Part of a small language model's weights.
Architecture: RMSNorm before each block, rotary positions, untied embeddings, normalized queries and keys, capped logits.
Each number is 200 + 20 x the weight over its row's rms, rounded and kept within 0 to 999. Layers, rows and columns count from 0. The size before them is the row's rms in percent of the matrix's.

# up: layer 5 MLP up, 256x128, rms 0.204, rows 26-60, columns 0-63
# down: layer 5 MLP down (transposed), 256x128, rms 0.273, rows 26-60, columns 0-63
# gate: layer 5 MLP gate, 256x128, rms 0.202, rows 27-61, columns 0-63
up26,093,230,221,202,199,202,184,219,159,225,200,186,189,230,191,219,184,193,206,204,208,189,229,204,168,178,192,203,228,227,176,220,209,181,178,208,176,180,189,211,185,204,216,200,179,181,240,165,195,184,181,208,165,194,192,184,178,215,206,194,202,203,238,197,174
down26,095,214,202,172,205,182,189,215,208,220,197,201,197,196,213,222,167,202,217,183,203,187,213,185,230,207,246,219,207,213,184,215,228,207,202,189,233,206,191,181,184,180,213,227,241,206,201,219,188,213,167,210,202,176,169,215,179,229,223,200,201,138,205,228,214
gate27,099,224,200,173,194,211,193,206,203,173,214,214,193,212,211,185,188,200,177,161,225,203,183,185,182,192,229,220,223,175,186,178,178,162,202,207,221,177,181,184,189,165,171,181,202,251,180,191,195,163,182,219,217,167,187,217,230,226,189,175,199,196,228,203,245
up27,096,184,190,241,187,210,218,204,179,187,222,184,206,173,208,216,213,181,217,216,176,201,194,217,215,223,202,182,152,235,217,180,206,216,213,211,174,224,226,235,193,245,210,221,200,182,209,186,190,243,215,198,171,209,218,189,165,194,226,202,205,196,242,195,152
down27,102,185,178,201,204,145,177,144,179,216,201,174,169,184,191,231,216,204,157,198,199,183,183,218,244,244,176,208,232,205,198,178,224,193,160,242,180,221,217,193,195,213,180,213,187,188,207,218,192,214,173,174,194,213,203,172,168,206,204,188,183,215,203,220,185
gate28,105,193,235,192,216,210,160,179,176,212,224,175,204,206,194,217,198,187,215,202,180,192,247,228,211,158,233,188,161,196,188,166,191,185,206,197,199,176,228,204,173,195,183,182,222,224,215,179,183,193,202,203,189,204,178,206,177,194,206,197,193,199,141,224,195
up28,093,192,212,200,186,198,185,185,156,218,230,202,193,194,224,215,222,216,193,181,189,185,220,188,229,146,228,164,184,192,199,184,186,198,210,182,203,207,218,202,185,187,197,189,214,192,187,175,207,205,201,191,178,218,178,191,197,177,175,222,214,196,173,236,192
down28,098,228,195,178,184,202,225,208,186,157,173,226,201,189,236,202,181,217,184,193,211,176,173,168,214,222,166,192,223,216,218,237,227,201,186,218,190,212,188,199,218,232,212,215,182,184,173,193,230,220,211,185,201,216,226,169,177,193,215,209,167,193,234,196,202
gate29,112,156,210,206,206,227,217,215,192,214,196,200,147,197,183,206,211,205,216,217,188,208,223,168,214,208,214,209,218,231,207,183,197,149,239,186,163,182,162,238,208,198,216,190,209,194,158,196,216,200,207,189,166,175,157,173,191,185,186,206,229,225,228,177,208
up29,100,205,215,218,213,171,180,219,206,190,182,202,256,228,190,225,177,204,195,176,223,185,176,159,184,174,194,196,214,184,190,200,175,217,191,207,198,198,223,188,202,172,185,218,190,177,209,247,176,201,220,179,243,192,214,196,192,191,196,204,221,209,197,202,196
down29,107,233,177,190,191,166,180,199,194,174,223,205,230,195,231,200,195,202,174,176,210,210,176,225,182,181,211,160,195,177,183,198,195,223,156,233,206,214,252,203,197,212,179,229,192,213,246,222,197,194,210,189,227,220,228,217,224,202,220,190,189,185,174,220,187
gate30,094,212,257,192,215,186,210,210,199,183,213,203,216,183,166,223,199,195,229,168,231,152,216,200,183,189,210,217,193,165,168,210,172,198,188,199,200,205,220,205,198,213,182,208,204,193,236,180,226,221,179,234,208,190,189,196,183,193,227,212,192,210,201,240,209
up30,099,163,203,204,203,219,187,179,177,208,178,154,191,226,226,218,223,205,158,216,179,221,198,175,174,175,208,211,216,213,191,196,188,215,195,238,226,199,226,237,222,158,192,146,210,231,183,191,203,196,216,187,174,204,169,205,196,190,181,211,193,178,185,177,196
down30,103,167,256,201,207,201,196,189,203,202,208,183,185,193,199,216,207,219,224,195,218,215,204,221,161,204,198,226,191,194,163,208,199,177,187,252,180,205,208,205,175,180,177,165,170,211,207,174,215,189,180,201,198,197,172,213,183,180,209,224,186,182,188,162,204
gate31,100,166,192,187,206,197,206,207,194,189,192,189,180,243,199,227,173,203,197,184,216,195,212,220,206,189,172,209,225,172,225,183,204,184,200,185,197,211,182,157,213,174,178,197,190,244,165,170,216,200,205,221,195,196,203,212,181,173,186,191,170,203,193,212,239
up31,100,213,223,189,210,225,190,194,142,211,189,206,199,210,184,194,196,211,200,253,193,206,211,229,233,229,234,182,174,207,190,215,195,193,206,202,197,223,214,173,212,194,250,235,203,223,204,216,188,198,229,204,237,193,190,224,180,192,226,195,190,234,205,243,215
down31,099,227,175,207,192,228,173,219,220,162,178,211,217,214,190,216,189,189,212,190,209,204,198,209,211,165,223,194,216,205,191,219,218,204,216,225,191,212,171,178,201,211,162,172,176,188,229,215,227,174,181,197,171,230,214,190,176,192,196,201,138,207,209,193,184
gate32,110,197,161,197,236,230,230,177,226,210,185,206,207,208,205,206,183,187,217,195,230,206,227,222,228,171,238,178,177,198,198,185,200,181,181,196,198,188,181,160,232,232,213,160,203,217,225,167,210,177,232,218,189,216,172,185,177,209,169,184,233,184,222,155,203
up32,098,184,166,192,193,234,213,190,203,162,202,198,204,211,169,209,180,178,195,225,180,166,246,228,186,234,191,166,206,217,195,189,177,190,204,185,192,155,205,180,209,246,192,163,206,207,176,191,209,171,226,212,186,223,198,232,172,199,179,216,218,192,182,195,217
down32,106,200,175,158,264,212,184,173,205,194,219,220,195,204,212,211,177,176,202,182,208,187,230,227,221,197,201,172,192,200,172,180,217,185,189,194,205,187,164,194,252,214,205,183,217,212,200,175,162,185,218,212,215,208,176,215,211,180,176,198,200,194,187,208,199
gate33,097,226,186,227,219,199,170,178,211,199,205,236,208,226,179,165,231,220,189,196,183,207,195,180,250,219,203,199,184,213,207,202,212,181,190,214,178,202,190,192,192,189,224,146,165,176,210,197,198,183,227,215,199,173,174,190,170,201,234,214,192,225,192,231,213
up33,107,187,192,178,189,178,217,195,211,201,211,175,232,194,222,205,173,185,232,213,188,207,222,190,201,177,143,212,202,192,195,215,190,211,242,181,209,183,206,214,212,172,147,215,226,185,190,202,171,204,178,197,214,189,176,205,229,189,206,212,190,156,205,211,194
down33,107,191,190,214,190,202,220,206,197,199,213,200,220,242,200,189,194,211,231,217,184,234,223,193,247,194,180,216,197,236,193,211,209,198,250,168,211,201,186,184,193,180,189,170,171,187,180,173,178,194,194,223,205,182,166,186,212,188,233,215,199,185,224,233,230
gate34,114,187,197,209,246,214,195,208,151,205,231,209,201,215,159,210,159,203,215,210,221,185,202,225,226,231,227,184,193,223,187,221,186,204,200,186,238,196,214,190,198,203,197,194,204,173,209,196,178,242,185,173,213,190,160,181,188,216,203,232,212,226,171,231,208
up34,111,169,189,224,184,195,159,220,195,208,183,180,213,199,187,185,171,204,180,219,181,172,190,173,196,212,199,229,174,198,199,151,198,177,224,214,224,181,200,196,226,184,205,215,192,193,207,194,211,173,199,230,217,215,215,212,157,195,195,171,210,217,196,160,177
down34,110,198,180,183,225,213,170,218,204,214,197,186,192,191,198,211,195,200,196,210,207,185,207,180,196,232,234,223,197,185,189,212,235,174,207,223,213,207,190,216,198,208,182,208,177,219,194,221,202,163,235,195,224,226,184,183,158,205,212,185,211,241,190,210,185
gate35,097,206,236,194,204,245,170,248,152,199,201,219,206,219,161,179,182,236,163,219,201,203,220,178,194,211,213,194,217,198,201,222,221,189,171,213,192,185,206,186,203,207,216,194,234,188,180,218,210,198,218,206,225,208,193,203,198,232,208,185,189,213,215,216,221
up35,097,169,222,198,184,220,210,198,157,208,217,200,212,169,219,218,233,188,196,193,241,224,181,201,215,183,203,160,212,167,186,176,182,194,205,183,166,235,201,181,182,194,170,221,191,219,215,207,198,189,192,206,222,195,208,222,187,198,204,185,207,214,188,225,185
down35,104,195,186,206,178,177,212,174,178,223,200,186,202,147,231,229,227,204,211,173,218,193,177,224,199,165,207,195,182,193,202,207,167,205,226,165,211,210,223,210,194,203,169,225,188,230,202,194,191,201,187,174,205,170,203,205,190,169,175,202,245,192,188,183,183
gate36,094,172,241,200,209,197,193,210,199,207,200,183,211,257,158,237,186,222,222,208,187,198,197,198,179,203,228,231,194,201,173,223,196,188,213,209,197,256,201,213,204,193,198,198,201,211,207,234,213,208,240,203,235,223,182,186,169,216,170,173,209,234,204,202,223
up36,103,204,178,167,224,198,205,210,201,186,218,209,191,186,202,200,240,187,175,229,216,191,215,180,208,219,208,207,219,221,209,162,161,197,225,197,175,164,214,213,212,240,188,200,190,168,209,199,147,220,196,205,177,167,203,209,194,174,208,209,188,188,222,186,180
down36,100,167,182,182,216,180,154,206,211,227,213,232,195,191,217,186,212,197,176,205,185,199,203,234,194,247,219,175,194,236,236,192,203,215,203,218,174,170,201,201,209,182,242,217,227,227,171,193,193,221,208,187,195,204,211,186,200,190,231,205,181,179,213,183,209
gate37,100,218,215,212,187,207,211,226,155,194,155,222,199,193,194,189,229,244,206,178,203,188,205,223,218,193,190,182,186,227,185,216,203,230,172,197,204,207,240,213,172,194,213,232,219,218,198,186,211,188,207,198,182,193,196,197,190,190,213,206,165,189,221,242,186
up37,100,222,197,206,197,189,214,196,163,205,148,212,199,181,212,196,191,213,203,193,212,205,198,205,213,189,172,173,186,220,198,217,210,221,161,213,229,202,210,201,187,181,193,206,213,192,215,192,216,211,187,185,172,178,201,194,233,231,201,235,177,210,218,187,219
down37,105,157,197,199,169,205,185,207,231,193,267,187,177,223,205,247,179,215,175,223,202,203,187,200,233,191,217,188,231,200,224,208,202,195,222,203,189,219,218,212,216,229,228,195,182,183,232,204,185,187,223,210,216,204,182,217,184,197,174,216,192,182,192,222,180
gate38,104,164,204,209,235,168,201,174,192,201,215,215,207,211,153,223,212,206,194,224,180,247,204,213,160,206,213,197,213,207,192,222,203,182,202,219,216,182,142,194,197,172,219,185,195,199,177,231,172,224,203,210,192,188,213,173,224,224,196,192,203,234,218,189,202
up38,129,187,224,199,227,190,163,184,204,223,183,198,200,199,154,223,168,212,213,189,166,226,178,197,190,187,199,173,233,178,223,198,225,177,195,209,210,183,207,193,222,148,212,167,218,175,190,185,193,212,232,218,187,190,217,173,233,189,186,196,165,197,197,211,174
down38,118,186,209,211,222,206,159,180,215,209,177,211,179,202,138,206,200,200,183,201,147,213,151,198,175,195,174,177,226,216,203,208,234,171,208,197,218,182,191,166,200,170,211,192,208,211,215,181,231,218,214,215,170,197,193,197,234,215,213,203,176,206,193,197,197
gate39,102,212,227,189,169,203,219,183,178,176,203,194,205,162,215,218,211,207,161,211,207,215,176,170,216,193,228,183,215,190,198,205,163,207,179,162,189,201,192,209,223,205,188,194,209,156,211,189,200,166,171,206,178,226,187,191,199,225,214,185,178,215,213,165,218
up39,096,168,181,224,203,188,175,207,209,235,172,222,182,231,219,197,175,191,232,208,182,176,229,233,182,212,189,204,207,206,179,219,235,200,195,220,201,237,206,183,165,236,221,208,176,190,218,198,185,221,240,193,215,170,205,240,180,200,195,200,203,191,208,232,209
down39,100,190,216,222,182,220,234,204,172,202,191,208,180,155,169,217,201,196,163,194,203,219,188,199,222,187,215,191,225,206,221,206,199,237,163,175,210,218,197,208,204,168,210,181,201,151,238,219,158,187,209,207,199,249,196,188,193,242,198,173,195,212,208,212,214
gate40,098,239,221,204,198,217,170,193,264,219,184,181,204,208,200,220,194,248,212,203,174,187,201,189,191,177,208,170,221,185,189,184,227,198,176,202,208,189,225,188,160,189,177,201,191,184,180,190,223,215,239,183,217,175,209,214,201,191,218,201,198,187,180,208,213
up40,095,187,199,201,193,216,200,202,191,186,206,206,176,170,201,187,195,210,193,157,223,195,198,179,204,211,193,204,229,203,238,199,170,192,208,191,194,207,184,243,195,171,202,186,190,212,174,196,199,172,186,195,250,194,187,164,177,190,172,206,190,180,213,186,221
down40,097,152,208,205,203,166,225,176,213,184,176,189,213,207,213,189,217,200,220,203,201,207,148,196,189,203,204,185,171,161,182,218,209,211,192,175,213,220,191,198,197,187,208,219,184,217,209,225,210,216,178,237,184,220,229,223,182,163,224,204,171,219,210,196,188
gate41,101,190,173,217,197,206,202,195,178,165,219,197,208,200,234,210,185,173,173,171,183,212,214,198,204,154,199,223,181,209,179,181,200,180,209,212,216,172,229,195,198,233,201,207,195,204,191,162,204,172,210,206,190,217,208,192,228,216,233,236,216,190,192,205,208
up41,098,191,191,200,188,238,256,212,186,230,173,192,214,177,195,197,194,200,206,193,222,201,197,214,233,193,175,179,166,228,178,196,189,233,194,197,185,179,244,218,163,188,194,236,185,200,224,208,169,202,176,179,198,165,213,193,210,201,198,213,178,222,189,188,200
down41,103,201,195,205,207,209,248,205,201,203,188,185,180,155,190,202,190,217,194,188,209,178,178,219,194,153,197,179,225,197,224,173,192,221,206,178,208,199,225,208,190,183,196,196,197,227,192,233,216,219,209,197,192,192,194,178,236,179,161,203,209,243,209,207,229
gate42,099,192,210,209,190,201,197,221,207,189,219,177,211,206,190,200,199,222,185,201,220,194,180,194,231,213,200,228,198,197,190,221,187,216,179,246,195,194,172,236,188,193,189,237,198,215,222,221,178,226,212,207,226,208,166,209,193,189,190,215,212,200,202,194,215
up42,091,194,193,194,215,193,198,205,188,185,176,179,160,199,189,168,175,213,200,246,171,185,186,219,199,207,200,224,209,201,192,210,179,195,200,199,179,181,187,194,244,215,237,219,219,180,225,234,199,156,194,195,226,179,193,203,221,191,187,189,202,223,216,233,202
down42,091,198,212,198,185,176,217,193,207,184,184,200,230,210,228,224,190,262,232,183,216,209,199,174,219,210,182,217,185,165,215,195,226,188,210,218,176,241,180,233,189,177,166,191,183,241,198,188,204,209,209,198,198,196,157,201,223,199,214,199,195,191,176,181,187
gate43,096,207,154,199,208,183,198,193,216,255,194,206,169,189,192,184,231,173,206,214,213,179,179,199,196,186,192,192,180,217,214,177,208,171,172,176,156,165,206,187,182,180,190,199,179,164,223,205,193,165,189,149,209,205,177,198,218,206,200,219,184,221,188,193,224
up43,091,208,199,216,182,214,183,181,226,216,162,222,179,213,189,170,205,189,223,226,216,215,168,198,184,180,194,199,184,228,169,224,240,192,185,177,207,184,164,222,178,210,199,203,181,183,206,225,227,233,209,209,199,226,175,185,180,199,213,225,187,235,224,221,200
down43,111,215,183,192,199,193,186,178,223,258,200,212,179,179,177,153,223,168,196,235,205,200,185,215,227,218,205,190,187,236,190,195,227,165,153,197,179,166,197,191,170,196,159,206,163,155,198,196,200,212,205,170,201,204,175,202,235,207,206,233,186,230,205,196,203
gate44,097,221,181,214,185,214,200,216,246,191,186,165,221,192,210,191,170,185,209,195,234,196,238,218,185,184,210,185,178,179,203,180,231,236,185,176,218,205,223,174,205,233,199,217,213,198,192,196,195,180,205,219,234,212,204,223,189,181,228,204,185,209,205,171,215
up44,091,180,211,211,183,181,163,187,193,201,220,167,197,254,168,206,191,189,172,214,211,201,204,169,180,171,239,183,167,209,188,175,186,215,225,211,197,214,201,180,199,183,209,176,189,184,203,227,166,192,219,189,220,193,201,204,199,164,184,179,187,240,203,220,168
down44,094,240,168,183,181,233,196,227,214,206,185,198,202,180,190,236,150,212,224,176,205,196,161,206,230,177,148,191,192,201,180,212,197,187,158,210,201,188,212,210,221,200,200,199,188,222,183,185,211,233,208,185,185,198,189,217,203,226,231,216,206,183,177,198,206
gate45,102,184,160,180,205,206,197,170,174,181,190,175,178,162,233,183,212,161,206,185,195,196,202,224,188,200,211,240,200,216,171,206,183,205,209,198,199,200,205,213,217,173,146,172,200,208,188,155,236,188,194,201,202,182,205,205,208,201,197,192,179,179,180,188,215
up45,087,195,199,179,182,231,206,206,216,202,210,207,187,182,255,196,199,191,207,183,227,152,212,202,184,214,207,170,177,154,226,181,231,178,177,221,168,201,217,189,190,211,143,201,203,215,178,168,246,199,193,210,193,185,211,190,222,180,209,202,203,157,190,198,226
down45,091,205,205,214,190,211,202,231,245,212,170,216,219,216,221,230,191,208,223,194,190,174,197,193,207,240,185,162,207,188,230,200,204,191,160,219,184,201,200,214,194,171,210,218,210,202,209,226,168,188,195,199,217,190,215,175,222,200,193,177,233,206,196,219,207
gate46,104,204,194,213,198,198,192,221,208,210,160,184,170,177,196,237,225,232,182,205,234,186,236,206,189,190,201,225,166,191,177,183,201,175,225,186,173,227,244,180,221,196,216,235,168,193,215,201,214,169,165,202,180,216,207,206,187,222,193,164,196,176,208,184,204
up46,105,212,212,194,232,179,227,224,227,200,212,180,147,208,186,222,174,179,194,202,228,241,204,182,188,230,218,219,222,229,219,204,180,204,205,173,233,221,212,183,196,230,178,180,191,210,187,231,189,215,155,208,196,172,241,154,207,176,182,195,185,206,208,210,205
down46,099,225,234,197,178,241,193,202,184,198,232,216,172,206,203,200,175,160,206,199,218,223,206,195,203,214,193,183,207,172,198,248,211,206,213,186,226,220,219,236,210,219,197,209,177,197,195,187,165,187,215,185,234,218,224,195,223,216,208,211,215,225,223,179,215
gate47,104,206,215,207,226,206,158,201,169,210,218,181,177,189,212,216,205,193,193,180,201,167,209,188,204,180,194,219,177,176,192,155,165,195,216,200,155,193,248,187,164,197,186,184,206,187,188,201,249,204,215,171,188,214,207,226,187,213,196,194,188,195,199,173,208
up47,099,191,180,209,202,210,194,199,174,184,199,244,178,217,200,178,212,201,182,212,202,189,198,228,229,224,192,175,202,172,235,226,199,169,223,193,197,191,175,162,210,181,177,216,165,222,191,224,182,183,189,202,241,226,196,212,189,239,173,199,211,216,213,198,212
down47,098,189,206,194,203,186,182,229,217,245,218,176,199,174,196,194,183,218,227,214,182,210,170,202,203,219,230,210,164,217,196,184,177,197,196,222,184,201,212,192,248,204,203,184,205,201,175,185,175,202,224,206,227,181,212,217,195,217,185,244,214,211,200,187,196
gate48,109,226,179,218,216,178,204,208,210,198,182,223,175,195,167,222,191,236,188,249,173,180,227,208,221,229,193,195,205,217,206,211,217,197,204,192,158,189,196,199,204,221,208,221,205,182,234,204,198,200,193,160,231,184,191,191,187,210,218,183,184,220,213,211,208
up48,097,175,216,188,183,214,208,193,181,217,233,207,215,215,208,196,216,170,234,168,251,202,178,183,205,193,213,173,218,142,194,195,200,190,213,170,223,216,171,205,219,197,207,206,192,192,174,191,220,238,213,227,203,225,204,212,193,225,228,166,201,187,185,222,204
down48,096,199,207,218,214,202,207,224,173,173,211,222,223,187,190,192,178,161,206,214,204,218,187,191,190,185,200,187,232,172,188,191,183,198,176,235,261,217,197,189,195,213,219,243,184,213,211,213,184,195,222,223,179,208,189,219,209,205,186,215,178,178,197,236,218
gate49,101,192,223,210,222,215,195,206,195,206,180,173,208,167,180,167,209,219,185,237,194,171,223,206,185,192,182,213,215,182,195,207,227,197,193,228,203,197,193,237,188,215,196,240,216,203,215,183,211,190,191,205,212,184,191,195,206,200,199,182,177,212,223,197,197
up49,104,196,209,222,222,193,207,209,174,177,172,198,218,228,216,200,209,228,183,212,194,211,210,205,187,179,197,215,210,159,191,192,149,209,195,174,187,244,194,225,159,182,198,218,205,211,215,209,234,204,207,186,212,200,208,221,191,221,200,202,176,189,220,190,207
down49,094,180,164,183,189,208,201,195,218,184,204,209,170,199,171,207,248,180,190,183,216,213,193,236,194,214,205,186,187,204,198,208,233,178,187,215,160,217,203,201,232,166,233,188,204,198,194,209,177,198,210,195,167,195,227,203,168,176,216,213,223,234,192,152,212
gate50,092,212,173,219,159,208,207,177,193,221,203,168,215,190,201,207,224,162,209,226,181,217,219,189,207,191,178,189,181,230,162,177,238,222,193,181,190,209,231,227,195,229,208,161,219,221,226,185,180,173,202,217,162,180,214,219,206,191,214,238,207,226,200,194,181
up50,092,226,188,228,188,173,205,199,191,237,244,205,219,174,219,186,226,205,244,196,180,212,200,188,213,178,181,227,212,194,188,183,236,176,203,177,196,188,194,239,201,223,202,180,238,240,216,191,191,175,237,205,176,174,216,217,251,209,187,231,210,212,177,193,170
down50,095,174,200,198,178,216,226,229,198,185,199,208,209,180,190,210,193,236,214,195,191,205,194,227,217,198,211,213,207,171,213,201,228,232,224,224,160,199,173,191,173,211,183,223,212,189,195,210,225,197,205,228,211,160,210,185,216,189,120,206,214,193,192,217,211
gate51,095,181,177,215,211,182,213,221,223,208,249,217,229,227,171,239,163,199,186,180,203,220,168,156,233,211,248,184,225,187,194,213,216,188,197,197,239,197,169,221,166,198,182,189,183,203,209,196,199,167,196,216,250,185,192,192,214,183,219,199,195,193,228,206,194
up51,090,195,199,184,200,184,231,214,234,205,228,211,194,207,207,216,160,182,177,187,200,214,194,166,231,225,218,194,180,190,186,201,191,172,203,214,242,182,169,243,162,195,168,183,188,200,199,203,172,176,207,246,207,180,183,196,213,197,217,202,230,161,212,211,188
down51,094,218,217,192,177,210,221,225,189,176,173,239,190,209,185,210,195,209,216,210,165,176,220,229,215,184,248,203,234,220,197,197,193,206,196,204,209,171,189,213,193,186,213,203,173,221,182,186,219,215,174,202,177,197,215,171,172,202,251,196,144,212,208,191,206
gate52,088,183,201,213,184,187,217,219,179,200,230,214,186,211,198,193,179,177,172,212,184,173,201,218,181,199,204,226,197,211,214,193,240,214,150,178,190,201,172,190,179,228,195,196,200,202,232,206,169,216,184,232,189,249,183,184,201,195,229,183,197,199,225,210,215
up52,091,211,224,199,188,220,194,224,186,187,215,194,198,201,231,186,169,198,192,176,162,204,208,210,198,193,223,204,192,220,215,224,176,211,151,195,193,193,201,184,250,228,196,203,202,212,211,163,211,160,178,198,178,238,209,138,207,194,198,157,207,170,203,214,216
down52,091,231,226,202,201,228,204,212,191,199,180,208,210,205,241,188,196,201,187,169,225,228,186,203,208,189,225,194,199,196,205,197,154,225,206,175,208,194,197,209,248,192,210,200,190,201,212,171,222,155,183,175,197,208,226,146,212,188,162,165,181,189,195,187,189
gate53,095,210,191,201,167,192,233,175,221,219,208,174,218,228,203,248,202,204,158,205,201,186,234,153,183,197,180,201,232,213,200,211,199,208,194,193,252,214,188,193,180,206,188,166,196,217,193,208,173,183,224,203,208,181,225,163,199,207,167,193,212,184,187,206,184
up53,097,194,186,214,219,197,163,196,189,208,191,208,180,184,223,191,186,187,226,177,195,230,198,209,187,184,203,189,204,206,161,220,200,193,202,194,170,182,178,163,212,195,192,203,188,198,203,227,203,202,204,182,224,207,174,247,190,193,200,242,222,227,205,178,202
down53,096,215,202,202,228,195,219,198,236,234,232,174,231,190,185,232,209,205,204,207,177,227,188,214,216,185,222,208,199,165,178,210,224,194,187,177,140,221,170,219,170,190,197,209,183,167,232,211,196,221,191,186,198,206,204,208,193,190,196,233,211,206,188,192,202
gate54,098,211,179,173,186,232,228,201,223,204,218,210,246,201,240,238,205,244,205,198,178,213,185,191,173,202,197,168,164,209,183,204,186,182,220,189,205,201,191,193,156,192,194,196,238,219,207,195,200,164,175,208,220,184,199,194,174,223,225,202,188,180,179,226,216
up54,093,168,216,202,183,170,184,237,185,199,208,199,188,195,181,159,173,224,216,188,214,170,187,202,215,223,233,206,224,185,198,190,201,210,200,205,230,201,201,211,203,221,195,211,140,206,189,189,205,205,201,200,187,219,178,204,213,175,222,219,226,242,208,244,188
down54,087,216,209,201,221,213,153,160,239,193,210,196,189,183,175,171,179,245,201,199,199,212,183,187,200,203,212,246,200,219,197,186,194,194,213,196,191,185,167,223,179,185,196,192,214,223,183,186,205,193,235,189,204,237,226,174,227,214,247,236,191,169,194,202,213
gate55,096,217,206,212,173,207,194,201,190,202,216,216,199,200,192,202,204,211,224,219,185,175,207,229,188,188,201,215,196,197,187,173,213,207,179,189,203,217,203,215,190,182,194,211,216,212,214,159,220,195,200,254,202,188,193,203,206,228,221,229,175,173,201,221,219
up55,116,220,202,177,215,200,215,221,192,207,206,201,220,196,234,178,203,202,210,222,173,199,241,180,202,192,201,186,229,199,168,201,221,218,160,176,194,224,179,206,198,208,228,189,180,220,206,174,205,198,230,172,188,199,205,212,164,203,205,178,218,201,193,196,212
down55,112,208,189,204,186,219,197,250,211,205,208,215,192,192,184,193,204,226,208,229,182,187,210,230,180,160,233,198,190,192,137,170,195,231,163,172,181,215,178,225,209,191,200,219,182,203,206,158,202,214,219,211,207,202,209,226,193,208,222,218,188,180,186,214,209
gate56,116,198,238,209,175,187,187,212,168,232,220,218,183,211,202,209,192,222,168,185,204,240,181,211,188,228,195,209,216,223,216,219,207,186,181,220,219,230,184,216,216,216,166,191,191,214,199,188,166,218,217,220,224,183,180,206,173,178,192,168,176,210,201,190,194
up56,103,171,224,192,204,222,207,197,232,186,184,168,229,189,187,195,184,225,189,223,200,205,236,209,181,183,222,173,198,214,176,199,192,197,209,199,216,187,189,195,176,216,224,219,206,197,165,219,208,195,237,227,206,188,208,205,163,213,136,217,218,208,231,190,189
down56,104,206,174,220,193,180,190,209,178,195,190,199,155,214,182,175,206,202,188,177,212,210,182,207,224,232,205,208,169,214,202,246,166,182,214,198,244,219,209,192,198,180,172,192,187,236,186,201,179,217,196,232,192,170,208,203,234,193,212,173,172,203,161,177,183
gate57,100,205,233,193,217,157,175,145,172,254,199,207,181,238,199,189,192,190,218,191,168,187,218,228,208,154,186,185,239,222,182,225,201,232,179,179,203,214,212,192,227,198,223,194,175,197,174,194,177,175,198,212,205,207,195,205,201,187,187,225,190,173,183,223,218
up57,088,178,234,172,191,194,170,212,167,194,200,217,166,203,220,186,194,178,178,198,240,204,166,190,169,229,201,225,210,212,217,204,172,215,222,218,164,197,215,193,194,198,194,209,189,210,186,197,170,206,194,204,217,186,193,177,223,165,183,205,174,162,214,211,196
down57,102,203,176,216,194,231,234,229,195,156,204,196,186,162,199,203,233,190,177,185,223,201,200,151,206,239,212,228,179,173,240,189,177,180,217,210,154,175,211,221,182,204,194,211,229,203,212,214,200,205,201,179,163,214,220,185,223,195,212,165,197,242,222,183,183
gate58,097,183,189,218,193,205,175,219,214,174,198,171,173,175,220,221,151,198,210,202,217,205,201,250,203,214,210,205,190,194,199,191,225,195,199,179,202,199,224,187,212,233,202,236,219,180,176,198,207,204,207,206,188,217,203,239,177,194,210,230,208,246,190,211,216
up58,095,210,186,180,184,196,190,225,184,187,195,231,224,216,180,220,180,185,234,208,171,205,194,182,194,206,187,203,219,206,217,210,169,187,236,193,204,212,169,218,206,173,184,206,195,224,175,201,208,199,216,195,211,167,175,200,205,241,171,166,211,189,202,206,191
down58,101,196,200,218,198,241,167,192,185,185,192,196,197,197,166,180,185,226,226,203,189,204,198,241,257,198,225,189,167,221,177,190,232,198,212,197,186,208,224,168,216,185,178,175,217,181,227,190,172,262,219,178,179,208,192,217,159,165,230,204,226,181,202,233,209
gate59,090,207,217,181,165,247,222,193,235,176,188,220,239,186,201,182,149,192,204,230,194,184,179,215,202,202,178,193,194,215,212,187,198,234,181,201,188,234,220,204,205,197,214,226,184,222,217,179,236,202,184,210,203,239,185,224,219,219,186,204,239,196,241,208,193
up59,091,182,195,209,214,186,184,209,195,217,185,222,233,193,187,213,189,216,216,208,203,217,184,228,195,250,202,189,199,160,228,198,165,188,212,236,206,206,189,170,192,219,208,210,177,184,222,179,179,210,201,163,246,195,161,200,179,215,222,166,216,203,229,191,219
down59,089,206,164,177,221,206,216,205,220,160,204,162,168,212,191,184,233,151,214,209,211,203,211,196,216,185,227,238,189,215,201,219,205,190,180,183,222,176,180,207,184,165,181,190,217,190,162,186,193,216,207,221,190,173,242,222,197,185,175,195,188,230,186,195,187
gate60,112,194,223,192,183,203,209,176,194,193,191,195,235,212,222,191,194,241,183,202,203,228,211,209,139,204,203,176,212,169,203,225,228,181,203,227,205,198,197,181,181,221,178,221,214,196,198,186,226,216,170,219,153,211,191,180,183,165,185,180,197,193,186,217,173
up60,099,190,202,201,165,201,160,196,168,203,212,188,173,165,247,220,169,230,193,186,192,215,202,219,203,227,201,223,189,202,224,170,218,189,202,184,223,224,208,187,173,231,210,204,177,199,217,191,215,184,224,204,216,220,175,207,154,175,150,213,233,140,172,191,203
down60,100,189,196,202,229,198,201,191,188,248,224,217,195,196,197,162,211,165,223,196,185,188,228,185,216,182,195,177,163,244,215,231,215,224,187,178,186,212,202,208,195,179,192,189,199,230,197,206,198,216,201,226,254,198,221,180,220,221,225,217,206,190,193,168,204
gate61,099,188,214,226,221,234,181,223,212,232,174,190,185,202,185,205,236,195,186,185,201,196,210,193,200,214,208,212,213,185,182,175,188,179,178,164,175,221,216,205,210,203,216,172,177,186,196,184,227,233,170,213,201,214,187,224,202,196,210,179,199,207,198,232,249